config.toml
n_head = 8
norm_place = "pre"
attn_scale = 0.125
init_std_up = 0.0343
grad_clip = 0.5
decay_shape = "linear"
batch_tokens = 262144
doc_mask = true
train_tokens = 765500000
Each number is 128 + 32 x the weight over its row's rms, rounded and kept within 0 to 255. Layers, rows and columns count from 0. The size above them is the row's rms in percent of the matrix's.

# layer 2 MLP down (transposed), 2560x640, rms 0.0306, rows 2010-2024, columns 480-639
size [101  89 100 100 105  98 103  99 101  95 101 104  97 104 101]
[[143 146 136 108 121 132 174  79 108 193 132 146 127 156 137  83 145 113 138 142 148 110 136 164 122 140 108 120 129 128 182 134 106 169  87 185 132 150  97 112 140 122 172 161 112 146 102  90 117 121 161 163 124 164 137 176 136  83 150 157 130 160 145 159 108  74 150 170 147  78 159 173 103 120 120 158 153 101 127 130  77 136 121 218 116 131 101 153  81 114 108 166  66 143  81 146  96 154 130 122 173 137 168 107 110 136 121 208 127  61 153 128 148 124 149 202  87 175  93  73 200 155 110 140 185  66 117 146 178  89 138 141 100 107  81 148  43  84 166 123 160  61 148  95 184  92 106 148 126  81 136 169 170 106 156  85 136 110 156 144]
 [ 98 147 135 167 168 122 127 160 116 137  84 178 112 112 154 126 159 123 143 163  90 139  82 161 138 127 158 161 115 120 133 182 118 119 161  60  93 111 153 176 132 132 181  98 103  91 101 105 132  61 103 150 200  68 109 124 151 198 145 136 100  80 121 123 159 121 107 134 156 123  95 107 138 153 109 166  76 145 132 103 140 104  97 135 132 155 104 117 126 123 151 211 111  99 138 126 136  97 113 167 123  71 102 158 135 144 110  84 173 141 144 142 127 113 113 118  88 118 117 173 192 167 127 109 125 179 130 105 115 120 150 142 137 126 105 104 115 144 115 161 157 157 166  77 123 129  85  85  91 177 108  84 178  81 126 121 131 173 172 120]
 [ 79 107 159 121  62 125 150 103 116  57  74 106 159 114 160 124 112  90  91 119 124 116 102 145 146 154 185 172 143 113 120 110 110 104 139  74 124  57 174 125 122 109  89 133 107  89 164 163 103 143  85 129  75 131 142 155 132 127 141 130 118 121 164 104 143 179 153 114 129  98  93  98 112 127  93 174 136 120  95 113 137 105  87 135  73 157 171 105 100 122 108 139  91 162 120 162  68 200 166 111 218 154 136 155 118 115 113 145 161 189 117 144 102  92 133 102 156 158 118 200 185 156 125  89 109 136 124 118  98 124 143  54 162  90 123 125  97 166 102 109 164 117 138 134 113  81 135 149 177  73 121 131  97  99 148 197 112  83 120 144]
 [ 70 134 186 135 139 131 158 124  43 108 182 124  98 129 106  76 151  99 143 132  78 143 180 152  98 131 130 174 142  87 146 181 110 140 107 191 178 121 111  38 132  92 100 141 144  95 131 131 119 137 101 165 117  90  79  96 124 132 168 169 131 136 139 111 109 188  45 149 139 131 144 119 116  75 130 187 148 135 156 130 121  85  93 147  93  91  96 110  62 137 142 143 146 113 120 130 146 117 110 114 124 168 142 132  90 123 166  66 171 115 173 159 154 182  97 132 112 124 111 147 134 149  95 169 119 145  91 113  85 142 100 171  96 138 133  70 165 107 118 147 128 172 118  58 108  96 152  94  86  67 150 172 157 115 126 182 108 120 140 143]
 [195  65 142 110 117 119 156 129 129 100 104 100  95 167  92 167  71  83 132 113 124 155 157 125 119 123 101 119 113 146 170 135 136 100 133 110  91  96 128  90 128  77 126 112 157 117 157 126 133  92 102 132 110 208 107  99 153 112 137 134 151 166 126 121 151 109 153 187 106  95 124  96 194 133 121 134  81 157 117 128  96 150 159 121 103 115  73 180 116 177 103 125 128 174  85 155 154  98 164 143 113 181 130 150 196  80 143 137 127 108  94 100  98 131 149 160 171 105 125 159  93 136 185 149 148 107 115 192 106 174 158 113 136 165 117 146 154  66 129 166  64 173  90  82 128 122  89 125 115  84 109  69 122 104 139  94 175  97 175 130]
 [111 170 119 123 109 152 118  85  92 144 151 170 108 120 148 119  90 170 151 107 126 145 148 168 127 157 122 193  85  97 154 236 141 165 120 148 150 192  84 115 143 119 131 132 130 123 192  66 198  79 100 176 117  78  99 115 123 142 147 113  76  89 102  98 147 145 118 160  52 103  96 140  63 119 136  88 134 148  68 130 100 146 146  97 135 191 145 129 202 102  96 125 144 163 137 130  71 130  88 120 110 154 177  97 144 120 129  83 178  69 112  96 121  95 132 169 122 188  94 121 118 112 117 156 175  77  91 121  94 159 134 124 152  89  79 157 104 213 181 188 145 129 183  99 166 100 148 107 119 148 131 113 156 159 115 114 106 121  97 110]
 [114 161 110 176  89  64 119 136 107 185 153  73 156 122 143 154 112 169  90 122 120 126 141 203 115  12 184 147 159 132 129 122 139 140 116 132 178 125  99 163 125 127  92  67 131  87 104 122 103  97 154 146 115 246 119 141 123 125 165  57 152 135 193 159 149 140 166 117 124 112 136 155 162 133  91 181 187 143 117 124 137 104 133 126 157  60 103 151 124 144 146 139 159 101 149 172 153  89 119 138  82  93  62  78  97 138 151 116 133 109 104 165 145 145 129 141 164 158 180 132 111 143 108 202 164 172 146 112 133 183 128 131 136 102 128 153 165 145 106 140  84 150 169 157 123 109 118  91 117 122 135 115 143 114 127 119 121 101 164 142]
 [112 157 196 153 186 148 113 149 116 119  60 137 161  80 121 173 146 108 146 135  95  91  95 174 152 140 185 132 135 123 146 147 121 164 181  72 169 132 140  93 103 156 119 131 107 166 145 131  96  49 174 127 104 142 107 138  92  63 161 108 117 105 156 131 133 109  87 167 135 144 135  71 124 151 145  74  75 176 109  84 123 146 188  99  96 110 111 177 171 138 106 174 154 160 140 139 101 102  91 141 106 135 138 112  98 139 177 146 128 201 209 122 136 189 104 129 144 110 122 128 121 111 125 106 114 114  84 163 172  85 192 102 111 110 121 119 133 105 151  80 136 156 143 165 131 175 126 135 145 156 148 110 157 117  71  88  86 117 113 157]
 [153 107 142 151 110 108 161 149 128 124 105 135 140 120 113 168 121 112  85 121 154 154 126 165 151 135 129 131  76  79 124 107  79  97 141 154  78 160 113 106  88 140 152 179  78 150 104 206 110  77 151 150 179 102  94 162  96 137 169 183 138 151 107 112 154 156  77  82  78 170 170 145 156 153 157 137  55 112  93 158 129 125 172 151 126  63 178  68  71 121 128 168 137 148 122 176 123  94 156 112 142  99 165 117 134 140 109 128 156 149 149 111 105  89  95 119 121  47 135 132 120 125  56 183  96 135 109 147 115 127 148 107 214 117 153 175 122 128 165 133 183 154  48 209 158 145 185 141 188 163 124 121 154 136  70 124 107  94 184 128]
 [138 126 142 146 112 130 168 114  80 190 161 188 131 179 136 153 150 144 137 151 108 116 181 129 125 140 106 132  99 136  77 101 139 134  97 126 123 139 113 153 126 138  72 128 117 106  44 104  72 152 113 168 125 115 145 149 130 146 109  93  55 168 134 152  62 128 125 209 122  86 137 139 138 192 123 178 129 113  98 161 156  63 192 162 106 130 119 105 126  71 161 122 109 130 130 110  86 125 133 160 144 129  92  83 171  91 137 151 140 139 160 144 152  96 169 113  95 122 132 140  67 135  90 158 122 109  95 175 134 139 159  96 127 147 122 124 134 100 131 154  89 149 132 138 101 172 189 157 100 107 156 100 125 138 152 108  94 146  94 138]
 [147  95 121 126 144 110 111 128  70 141 110 168 140 178 118 139 113 124  95 154 114  98 174 132 126 135 130 183 112 151 197 130 111 129 124 153  41 117 148 165 105 113 156 161 177 122  75  86 153 158 162  89  87 139 138 115  91 112 159  68 116 169 148 162 133 154 152 163 138 133 131 153 117  44 132 103 120  95 124  91 190 169 119 123  88 149 153 145 126 151 111 208 170 131 142 140 138 185 191 157  71 146 120 114 116 149 156 147 117 155 133 118 122 130 148  75 164 122  90 133  73 116 156  59 141 128 125 144 157 153 136 131 131 170 114 157 138 166 126 114 172 161 124 135 175 167 134  51 107 120  93  77 135 157 134 159 149 127 138 134]
 [109  87 132 132 100 155 154  92 108 172 161 113 118 104  82 128 136 163 123 154 117 114  84  91 162  80 134 183  86 130 135 129 139  94 136 116 105 144 180  75  96 175 117 147 166  96 119 104 199 139 131 127 176 130 155 122  66 121 192 158 147 173 128 137 129  81  72 107 152 180 128 121  78 123  96 145 131  89 145 121  88 156 169 173 136  87 124 115 164 119 203 156 165 107 109 191 162 131 176 115 147  77 148  90  91  89  99 173 162 138 131 141 142 155 118 170 135 152 157 139 131 150 113 160 108 123 129 102 145 150 185  87  60 102  79 166 150  98 103 126  93 145  74 111 129 150 160 106 172  99 104 122 171  84 129 133 102 106 161 123]
 [142  97 131  69 163 130 181 148 171 133 132 134 142  82 107  91 102 133 141 148 151 132  62 112 145 116 160 132 148 108 125 159 154 111 136 181 182 182 100  96 155 134 115  91  55 143 134 139 121 141 173 167 101 167 183  86 193 186 125 168  91 122 128  66 124  96 114 163 120 156 133 125 146 133  84 133 143  90 128 149 144 164 109 109 110 140 145 149 160 141 153  91 115 120 144 156 119 117 107 144 154 117 104 114 118  88  85 157 152 100 132 128 129 108 141 145  89 137 169 117 173 101  88 138  95 108 125 148 123 130 114 110 134 183  83 122 182 137 114 187  64 119 151 102 181 116 106 104  79 163 175 115 165  97 115 161 179  48  91 143]
 [142  72 112 143  91 153 130 128 175 103 110 117 164 139 168  88 154 127 135 138 141 138 119 154  97 151 168 144 132 148 157 166 131  96 178  87 151 114 126 152 136 175 171 111  84 100 138 156 131 165 104 117  90 163 169 122 101 150 115 142 151  91 134 159 141  71 134 144 119  92 173  87 124 140 125 128 149 144 160  83  83 118  88 174 106 170 167 149 135 151 138 110 144 136 116 144  66 156 163 119 133  93 191 148 130  79  82 222 140 150 100 123 136 179 126 123 146 135 148 139 135 134 147  79  78 125 185  95 138  96  90 112 206 170 138 107  80  87  91  50 134 149 150 159 122 216 139 160 115 147 112  98 122 124 198 184 147  76 134 128]
 [128 143 143  76 107 116 170 145 138 109 162 157 150 146  96  45 150 112 105 154 122 116 113 106  89 147 169 158 171 147  96 150 157 120 127 107  84 137 112 184 106  58 119  77 206 124 155 159 181 152 167 139 152  96 147  91 146 135 124  94 155 105 182 118 108 165 114 120 165 173 149 167 112 137 146  71 175 165 127 140 188  87 130 173 116 110 143 119 109 127 149 146  96  72 139 139 166  76  83  74 144 128 177  85 147  85  94 131 134  81 117 100 136 114 134 108 110 105 105  17 106 153 107 126 133 146 144 123 183 115 114 153 175  74 146 142 122 176 143 128  52 173 151 123  51 141  94 187 126  80 146 171 124 116 137  95 105 157 138 137]]
# layer 2 MLP gate, 2560x640, rms 0.0428, rows 2011-2024, columns 480-639
size [105 108 100 106  97 106 105  92  96  93  97  92  98  95]
[[157 194 134 127 128 141 171  90 148  86 104  97 102  85 157 115  93 133 173 135 133 181 117 103 137 131 144 102 138 138 123 160 101 130 108 155 100 177 131 113 132 131 142 134 109 119 150 135  86 147 158 117 122 166 136 156 101 110 107 160 115 124 165  90 119 158  95 123 104 124 124 145 120 112 144 152 112 135 108 151  67  98  71 189 159 155 127 132  96 143  46 120 152 147  98 188 160 172 142 169 131 160  66 114 137 134 141  89 120 110  86 121 163 155 101  54  65 175 145 103  69  92 167 135 135 164  78 119 125  65 120 142 132 142 167  97 130 128 109  58 125 152 125 198 143 154 120 128 119 106 155 135 120 184 135 188 143 139 147 123]
 [189  96  28 146 177 129 156  33 138 121 110  94 119 158 117 170  72 163 171 136 121 161 114  97 146 137 138 151 114 124 133  70 114 115 122 162 148  96 158 125  89 130 182 111  85 171 120 199 140 107  88 112 123 119 162 160 137 101 139 159 108 129  88 155 142 125 151  60 127 121 154 110 112  76 151 146 131 112 109  79 143 139 131 105 199 172 113 134  99 125 130  97 155 118 154 114 147  32 132 145 113 128 103 168 154 149 115  72 119 134  90 149  89 142  87 132 111 134 124 158 166 123 171 131 106 138 192 131  93 205 119  44  62 116 165 117 103 149 185 196  83 155 117 163 142 183 142 231  82 152  91 123 113  74  96 115 101 117 146 147]
 [102 100 151 118 109 120  75 164 145 150 135 181 113 126 130 130  94 131 103 193 161  93 105 105 146 171  86 174 154 147 124 102 175 101 121 142 103 179 194 168 106 135 148 110 128 170 122 133 134 135 136 154 121 143 126 141 153 156 131  48 123  94 135 152 148 117 167 104 144 114 150 115 139 180  60 137 103 167 135 177 106 116 200 176 133 105 131  77 144 205 185 139 137 100  74 132 183 148 183 163 118 113  92 132 123 152 137 148 122 130 153  91 143 118 107 121 143  82 178 158 168 133 134 133  96 133 136  39 143 162 129 142 126 160 152 142  52 125 184  99  81 139 130 154 155  73 180 104  81 127  60 132 140 158  98 163  95 161 149 136]
 [191 150 114 139 127  89 148 103 109 100 107 133 161  78 146 108 155 135 128 101 125  90 134 127 178 132  84 129 147 112 129 141 186 107 162 138 137 137 138 143  68 124 127 195 155 104 105 123  93 144 158 127 108 150 115 147  32  99 126 170 110 104 107 105 161  94 182 123 115 194  89 120 142 160 229 134 130  94 128  87 124 152 123 118 136 109 118 130 156 126 113  98 115 167 145 130 139 129 198 144 173 152 117 138 140 106 152 170 111 101 110 135 134 131 164 127 136 161 118 133 103  92 108 153 161 107 103  85 116 133 166 128 143 159 131 109 118 126  76 170 100 148 135  81  94 116 132 138 146 108 189 110 215 116  66  33 149 134 135 101]
 [110  95  91  94  64 102 104 114 114 144 105 152 181 136  96 157  85 148 194 117  98 126 151 124 129 164 164 151  78  99 151 175 114 126 178 206 124 161 152 172 175 148 148 130 156 123 160  78 125 147 144 173  85 108  95 137 143 118 127 150 106 139 171 122 134 148 114 123  90  77 180 108 146 144 130  94 202 108 121 166 135 111 122 132 103 189 147 129 120 146  89 122 129 162  56  90 126 118 130 154 144 133 133 145 104 169 145 108  77 122 173 109 147 122 129 122 100 123 119 138 101 114 132  51 133  51  90 133 166 178 119 154 103 125 110 122  77 177 116 154 138 166 145 108 146 132 162 149 155 181 141 178 101 165 166 124 147 120 103 150]
 [ 82 133 136 123 153 140 173  64 156 123  81 171 141 111 118 116  93 167 188 136 142 166  96  65 115 102 180  96 151  50 140  69  95  84  98 168 162  82  98 141  79 153  50 149 130  70 177 151 156  75  93 135 113  99 105  76 107 101 148 106  94 142  76 120 120  63 207 136 146  94 111 135 110 180 136 141 113 125 120 108  97 134 117 131 111 137  98 168 142 106  59 138 127 127 115 122  99 108 126 160 112 119 118 152  97 160 117 133  69 155 117 181 142  99 121 179 125 103 124  80 145  99 106 209  96 117 164 151  35 160 187  85 141  74  88 175 108  89 125 139 114 130 173  70 118 159 166 102 112 106  51 105 159 136 137 176 124  60 132 126]
 [122  86 107 107 156 118 115 171 125 103 126  45 139 117 107  90 173 142 112 113 147 115 151  71  68 153 143 110 175 134 126 134  87 141 106 113 147 139 124 146 116 107 142 130 114 151 157 100 120 200 111 105 126 110 114 165 123 163 132 106 130 130 148  89 149 108 177  17 130 149 112 192 129 126 123 138 129 107 192 110  75 111 171 126 147 120 130 154 103  74 135 101 125 111 143 136  97 167 198 130 103 162 103 128 172 115  59 145 114  76 137 128 164 159  64 127 144 111 201 129 110 117 129 121  98 158 183  76 213 116 101 116 161 128  75 155 117 131 106 187 189 161 153  61  89  89 148 132 151 151 138 118 125 174 137 215 121 159 133 121]
 [124 130 114  70 106 174 130 191 149 135 168 133  76 110  62 123  97 104 169 115 130  66 130  98 122 112  90 120 134 121 139  80 111 130  64 133 131 106 110 132 111  82 103 131  79 111 115  85 160 163 137  99 122 108 180  81  87 103 130 101 126 161  97 125 105 100  53 120 167  60 136 143 110 154  56 119 110  67 108 114 114 128 175 122 142  96 124 109 155 151 144  66 125 160 138 133 176 131 151 107 112 145 103 102 142 130 184 133  99 143 165  97  91 130 127  87  95 152 141  85 148 157  84 129  40 103 191 102 173 157 124 161 149 139 137 180  93 108 168  66 115 177 113 127  68 186 169 130 118 163  88 135 136 100 102  68 148 114 172 150]
 [ 97 106 154 130 111 113 137 129 124 157 164 130  88 178 169 146 127 123  69 224 127 100 114  89 112 137 126  75 146 137 139 154 104 152 144 115 125 127  78 175 157 103 112 115 147 191 112  73 144 150 135 172  96  85 193 203 166 119 149 157  77 172  71  96 135 171 112 125 132 108 109 115 142  95 135  78 109 147 166 121 121 191 153  61 146 107 141 126 138 142 150 155  91  54 122  98 104 131 192  94 144 147  85 162 175 108  89 134 108 127 177  79 110  83 131  56 112  99 116 161  75 119 120  79 174 119 127 168 139  97 148  95  90 105 129 135  99 124 136 147 165  75 160 161 118 185 119 116  97  77 138 125 177 101  96 153 147 145 132 147]
 [158 124 119 165 108  94 109 108 153 108 149 102 114 140 145 152 137 127 182  87 155 103 146 130 108 119 153  82 156 143 134 126 129 152  99 126 156  88 107 115 111 179  75  76 131 137 139 147  91 133 112 136 132 100 155 150 125 127 138 180  73 114  96  98  93 113 146 135 128  86 145 146 172 142 116 143 143 196 130 139 101 142 147 134 118  81 102 152  91 202 127 160 122 115  85 110 146 151 115 109 158 142 182  97 115 126 151 126 122 113 149 165 108 255  99 137 142 167 125 112  87 130 114 127 164 133 105 109  96 159 101 128 223  80  93 192 121 125 168  73 105 134 122 215 122 132 125 132 173  59 150 197 107 129 135  87 115 141 151  83]
 [128 102 145  70 119 188 131 100 143  96 115 112 122 103 146 106 128 139 114 123 168 195 147 130  94 166  92 146 184 129 148 131 109  75 151 128  82 142 140 108 151  83 124 117 153 107 151 107 133 137 156 141 143 137 135 121  57 137 133 152 152 155 133 135 129 145 171 125 131 131 132 146 136 156 109 114 124  97 163 204 100 153 148 159  99 129 127  98 120  97 175 153 104 102 183 145 189 163 138  56 157  98 156 190  84 159 116 169 178 175  96 122  93 167  39 129 138 127  93 209 148 130 127 129 116 159 114  52 153  81 163  88 112 125 107 133  84 135 137 123 189 119 147 106 113 170 131 166 148 116  78 127 115 116 138 128  80 133 149 100]
 [153 165 143 144 117 172 179 106  90  92 158 130 120  99  39 140 109 128 153  94  80  91 166 159 150 123 194 147 108 151 114 134 179 114  24 161 101  99 104 142 183 109 126  84  99 147 175 151  81 172 104 147 136 165  62  80 129 153  71 111 120 160 111 107 105 152 103 156 113 192 112 150 128 140 140 118 100 116 172 140 171 112 134 162 140 163 200 127 135 113 120 149  72  73 108 152 103  86 172  81  91 120 128 161 136 156 116 141 134 144 102  87 111 116 147 128 102 100 113  92 128  86 160 173 125 121 133  99 153 115 113 117 114  92 155 135 153 119 109 116 177 149 158 211 137 111 186 138 133 162 142 145 140 127 147 152 148 183 177 117]
 [110 109  97 144  90 122 170 151 168 167 113 116  88 174 118  91 125  81 135 105 129 160 156 109 142 187 130  61 104 118 132 113 153 135 128 135 122 127 110 127 123 149 130 114 199 104 141 140 125 118 108 113 101 140 107 162 191  97 189 141  79  76  81 122 144 101 145 185 163 145 185 151 121 146 100 133  81 147  71 126  84  95 120  85 130 143 148 120  92 101 117 124 135 109 134 106 101 127  94 142 171 153 127 109  94  94 126  90 112 141 164  54  50 183 108 151  75 101  92 150 138 104 146 110 125 142 165 170 159 133 134 109 123 152  74 127 128 141 119 141  96 118 133 169 167 139 209 156 162 123 133 131  74 133 110  77 122  87 130 178]
 [ 82 142  94 115 155 149 100  93 127 133 110 166 144  86 111 157 181  89 168 127 180 127 154 169 124 167 108  69 163 127 102 131 127 149  83 139 110 192 135 120 133 158 162 124  97 171 101 141 113 108 133 133 110 154 105 168 165 160 136 139 134 146 102 177 139 149 150 181 113 159 108 112 199 154 106 125 140 115 151 114  91 132 130 136 111 148 121  94 183 145 163 127 129 169 126 125 158 174  92  85 114  97 136 143 153 107  89 125 166  89 218 128 109 132 161 130 140 180 110 118  61 126 135  70 154  67 130  86 151 101 107 104 144 172 134 178 193 131 234 135  85  91  96 145 131 122 144 125 148  89 112 136 115 192 151 116 158 124  96 142]]
# layer 2 MLP up, 2560x640, rms 0.0426, rows 2011-2024, columns 480-639
size [108 105  99 106  99 102  98  98  93  97  97 100 100 101]
[[100  98 148 143 118  49  81 134 136 152 178 138 145 182 121 122 118 135 115 132 122 104 127 127  93  87 108 127 165  56 109 109 178  96 130 117 115  70  83 124 182 150 135 136 180 103 103 117 148 142 161 120 170 131 133  90 140 155 133 116 119 163  65 185 164  92  72 164 143  85 151 108 150 172 112  93 117 163  98 129 121 177  98 143  81  68 150  68 171 146 137 146 133 150 127 145 102 138 135 118 153 160 110 139 131 190  90 108 143 163 139 114 125 104 138  69 125 133  92 150 128 203 135  94 156 118  81 109 130 141 159 109 101  90 111 143 138 115 117 118 127 108  98 112 174 113 100  97 154 151  99  94  55 106 137  98 147 132 122 174]
 [149 137 137 165 113 120 142 112 209 113 158 158 133 114 162 110  97  95 101  42 189 138  49  93 105 141 149 119 132  93 186 110 110 132  75  89 134 105 179 148  64 119  67 149 115 156 125 155 115 142 153 141 135 141  94 133 145 143 133 129  82 162 124 109 173 133 104 114  83  94 141 163 133 148 129 127 109 160  74 166 100 104 117 150 120 122  99  95 104 101 127  93  87 156 127 128  63 142 155 126 134  78  92 117 159 120 124  69 179 154 144  98 109  80 138  63 182 166  70 127 100 142 117  84  64 145 128  99 127 172 157 113 153 147 110 204 126 179 121 144 150 101 139  75  90 146 111 134 185 141  92  99 112 102  88 134 127 175 104 174]
 [123  46 125 126 119 142 124 126 130 117  98 200 135 138 109 144 191 121 109  54 181 100 157 126 162 106 155 101 152  89 156  70 139 153  83 171  99 152 142 126 136 122 122 166  76 146 152  79  94 126  95 121 203 134 154  82 119 193 109 161 120 154  50 127 128  99 142 149 126 135 139 152 102 152  82 105 142 130 147 140  82 143 129  97 128 103 201 106 117 126 137 111 185 135 179 136 156 117 147 105 148 115  65 101  94  88 115 126  65 104 148 179 170 114 114 116 110 138 158 128 171 113 141 157 171 125 144 122 128 116  99 142 135  75 132  97 101 144  70 124 159 156 110 131 173 170  87 153  85 132 104  56 154 150 174 129 110 114 135 110]
 [132 124 130  78  88 114  55 145  63 103 121  89  79 139 145 115  97  94 126 109  78 112 120 135 176 148 144 127 118 149 112 167 118 143 156  94 158  98 116 147 176 124 143 117 150 127 114 124 128 114 130 153 109 135 111  74 144  42  89 138  89  77 150 121 113 140 144 127 126  71 132 108 180 141 137  69 147 113 168 148 130 143 143  83 158 111  94 106 172 101 125 148 139 180 113 179 105  98 176 106 142 150 102  83 193 141 126 120 157  99 118 181 163 120 115 115 109 159 188 114 140 122 119 136 155 133 141 141 130 204 140 129 111  82  71 162 136 126 121 183  86 137 161 110  78 119 105 128 149 117 124 102 150 114 142 172 135 137  73 194]
 [153 121 131 126 115 174 120 125 123 166 131 123 134 165  96  62 149 108 146 113 156 168 128  87 134 130 173 113 135 180 125 121 134  48  58 111 109 122  96  81  56 104 167 159  84 123 149 150 104 141 115 127 186 120 158 154 143 109  84 122 143 110  84 142  95 102 152 122 123 139 146  90  75 157  90 137  87  67 161 133 116 144  95 122 102 106 103  59 133 132 180 153 152 132 187 143 151 123 114 112 143 141 113 168 111  95 157 182 135 170  75 108 128 134 133 117 147  82 130 203 106 154 101 110 104 143 133 133  85 132 142 123 165  99  99 109 141 138 172  91 145 129 105 133 151 131 155 148 118 104 134 130 139 124  91  94 104 140 161 157]
 [ 52  88 132 100 118  60 108 140 137  60 107 114 131 103 155 144  53 127 154 129  97  73 168 122  97 139  76 210 167 163 120  79 109 112  68 132  98 116 147  67 103 176 140 151 105 123 168 163 170 117 118 137 179 113  84 132 108 115 142 143  70 125 112 129  96 137 142 142  58  46 137 135 111 129  99 139 134  60 121 111 102  88 145  81 102  87 102 151 187  94 119 111  83 131 136 107 160  90 105 123 102 162  98  96 184  64 122 147 171 139 144 177 103 122 105 198 126 162 148 163 132  42 110 163 131 167 120  54 115 143 143 125 154  99  92 176 164 128 111 136 112  87 121  88 119 144 221 127 126 141 121 110 127 177 143 132 163 142 110 124]
 [128 176 117 198  79 160 147 121 136 128 168 192 138 150 161 176 176 167  52  85 143 119 117 137 133 100  55 103  97 146 130 123  94 158 102  99 138  74  85 140 152 140 168  90 164 103 115  96 156 148  54 142 110  54 123 104 150 157 140  63 112 147 156  61 100 134 102 110 108 107 111  73  77  74  60 152  70 112  86 139 154 101 190 139 102 129 102 130  98  79  85  99 100 120 198  88  87 141  98 100 109  94  65 123 168 113 171  89 153 146  96 122  84 112 172  95 137 112  96 137 126  92 127 137 125 102 160 115 144 154 131 131 132 126 114 162 170  81 144 132 160  92 100 133 114 133 155 150 104 129 102 126 111 150 141 145 142 168  79 131]
 [ 97 189 163  87  84 124 171 130 122 167  77 125 154  97 147 105 156 127 157 150 134 157 124  67 141 134 128 102 101  99 140 149 149 161 181 115 102 108 156 116 125  89 186 128 138 112 140 108 105 181 108 105 134 106 128 197 113 107  96 106 124 139 158 145 105  97 181 117 153 146 158 142 169 137  89 151  82 112 117  73  94 128 139 133 121 117 156 132 106 157 128  97 135  39 104 123 110 150 118 195 109  86 174 137 117 115 149  88 175  99 129 131 110 121  85 156 166  65 143  85 145 114  79 162 135 142 127 118 142 207  88 116 132 130 107 121 117 176 162  99 157 139 122  90 147  86 116  88 130 164 170 142 118 145  94 113  88 163 108 123]
 [144 107 110 105  72 121 170 100 139 144 142 104 132  88 128  76 165 155  81  67 101 116 149 108 129 170 148 130 158 112  73 150 158 141 134  82 135 108 105 139 169 125 115 150  98 114 109 171  40 107 178 115 119 132  73 139 176 121 144 133 134 114 111 136 111  46 120 162  76 166 140 158 111 139 147 185 165 125 140 110 117 104 140 165 113 148 133 159 178  88 150 154 121 160 158 109  80 136 149 171 144 102 140 116 159 190 109  82 138 154 158 136 205 144  69 160 149 133 111  82  98 116 151 154 125  78 120 171 131 143 197  74 104  96 132 179  83 141 123 124  84 162  63  85 147 117 133 118 180 116 109 133  50 101 138  95  96 119 132 126]
 [158 132 111 138 108  85  98 187 203 106 162 138 161 138 142 156  80 111 148 109 108 124 120 113 108 107 162  75 123  98 151 161  93 152 109 146 182 141  93 163  82 140 147  77 135  86 131 136 139 112  90  99 162 113  83 152 209 139 132  91 177 135 121  84 132 136 180 113  80 141 119 119 114 138 171  79 116 172 123  80 104 135 187 155 105  58  80 189 152  73 137 116 138 127 134 176  59 138  87 171 139 119 110 127 150 132 135 112 114 114 193 157 146 124 119 178 186 110 132 138 183 165 137 146 146 130 150 159 106 120 115 138 115  94 109  84 106 197 150 157 197  80  90 145 127 137 128 188 123   3 101 115 122 134 124 141 108  99 145  91]
 [140 149 109 123 168 126 167 155 152  96  89 102 151 148 128 132 109 119 152 125 135 136 116 134 144 115 122 100 130 158 126 178 124 169 168 132  72 149 107 154  62 139  72 103 186 169 112 152 131 129  78 146 182 168 119 125 109 110 129  87 123 126  91 150 127 115  93 187 112 152 135  83 126 137 109 148  56 161 119  68 127 111 101 103 205 100 105 111  91 189  72 178 166  85 107 237 130 114 131 149 123 120 162 115 129 101 131 117 112 120 183 176 117 124 131 203 123 120 193  99 140  72  94 131 170 149 168 167 109 124 148 170 132  77 144 106 148  90 115 169 145  94  92 151 106 139  68 117 115 135 137 156 157 112 136  79 145  94 118 137]
 [146 108 100 134 143 158  89 141 130 118 124 144 126 189 133  94 179 133 167  78 140  91  90  90 130 135  63 138  91  97 112 106 153 121 136 132  81 119 160 134  89 134 107 143 112 104 125  92  85  84 163  98 104 132  70 149 173  78 197 131 183 135 181 177 120 182 138 140 149  84 209 151 128  98  94 119 105  71 151 134 168 138 165 102 100 126  93 123 103 129 158 120 192 128 100  82 109 165  91 143 146 116  78 155 126 163 129 135 102  93 190 132 157 113 182 121 141 118 127 107 115 150 169  96 180  78 119  70 118 107 108 155 116 134 116 137 144 129 132 128 177  96  98  90 146 124 150 135 176  63  98 138 124 103  90 134  89 160 170 157]
 [192 122 161 150 121 165 171 105 140 101 109 131 131 129  88 144 171 122  98 120 125 148 124 138 174 123 154  47  82 106 126 123 148 180 107 121 222 116 127 136 130 112 126 118 120  99 183 108 166  72 116  90 122 119 102  88 117 193 133  72  61 151 177  98 158 128 135 100 147 117 136 148 161  92 112 148 122  86 155 178 107 144 120 135 168 151 108 156 204  94 112 145 126 112 132  90  95 120 114 147  84  47 143 103 139  99 109 157 189 146 160 123 107 100  96 134  96 192 143 133  86 133 125  56 153 109 180 107 163 209 161 147 130 102 122 151 132 143 174 129 163 149 110  97 100 155 100 100  98 105 146 116 146 129  67  84 132  23 133 123]
 [ 36 142 192 125  26 128  75 116 177  87 153 118 159 114  98 130 171 110 151 193  77  96 123 144 165 133 182 173  75 165 116 141 187  69 166 167  87 125 132  92 101 121 187 166 137  72 141 107 107 113 124  83 149  78 107  99 131 114 137 124 150 138 150 109 114 117  99 168 180 123 139 140 167  80 148  66 119 137 101 141 173 124 148 140 100 104  75 139 186 142 207 142 160 126 115 140 137 137 141 148 114 125 117 128 146  66 111 110 142 168 118 119 143 164  84  92 113 117 119 105  88 184 157 144 132 170 166 161  84 142  76 161 177 122 142  74  96  93 145 110 175 117 145 165 144 128 121 133 175 112 181 101 114 101 111  81 113  95 143 122]]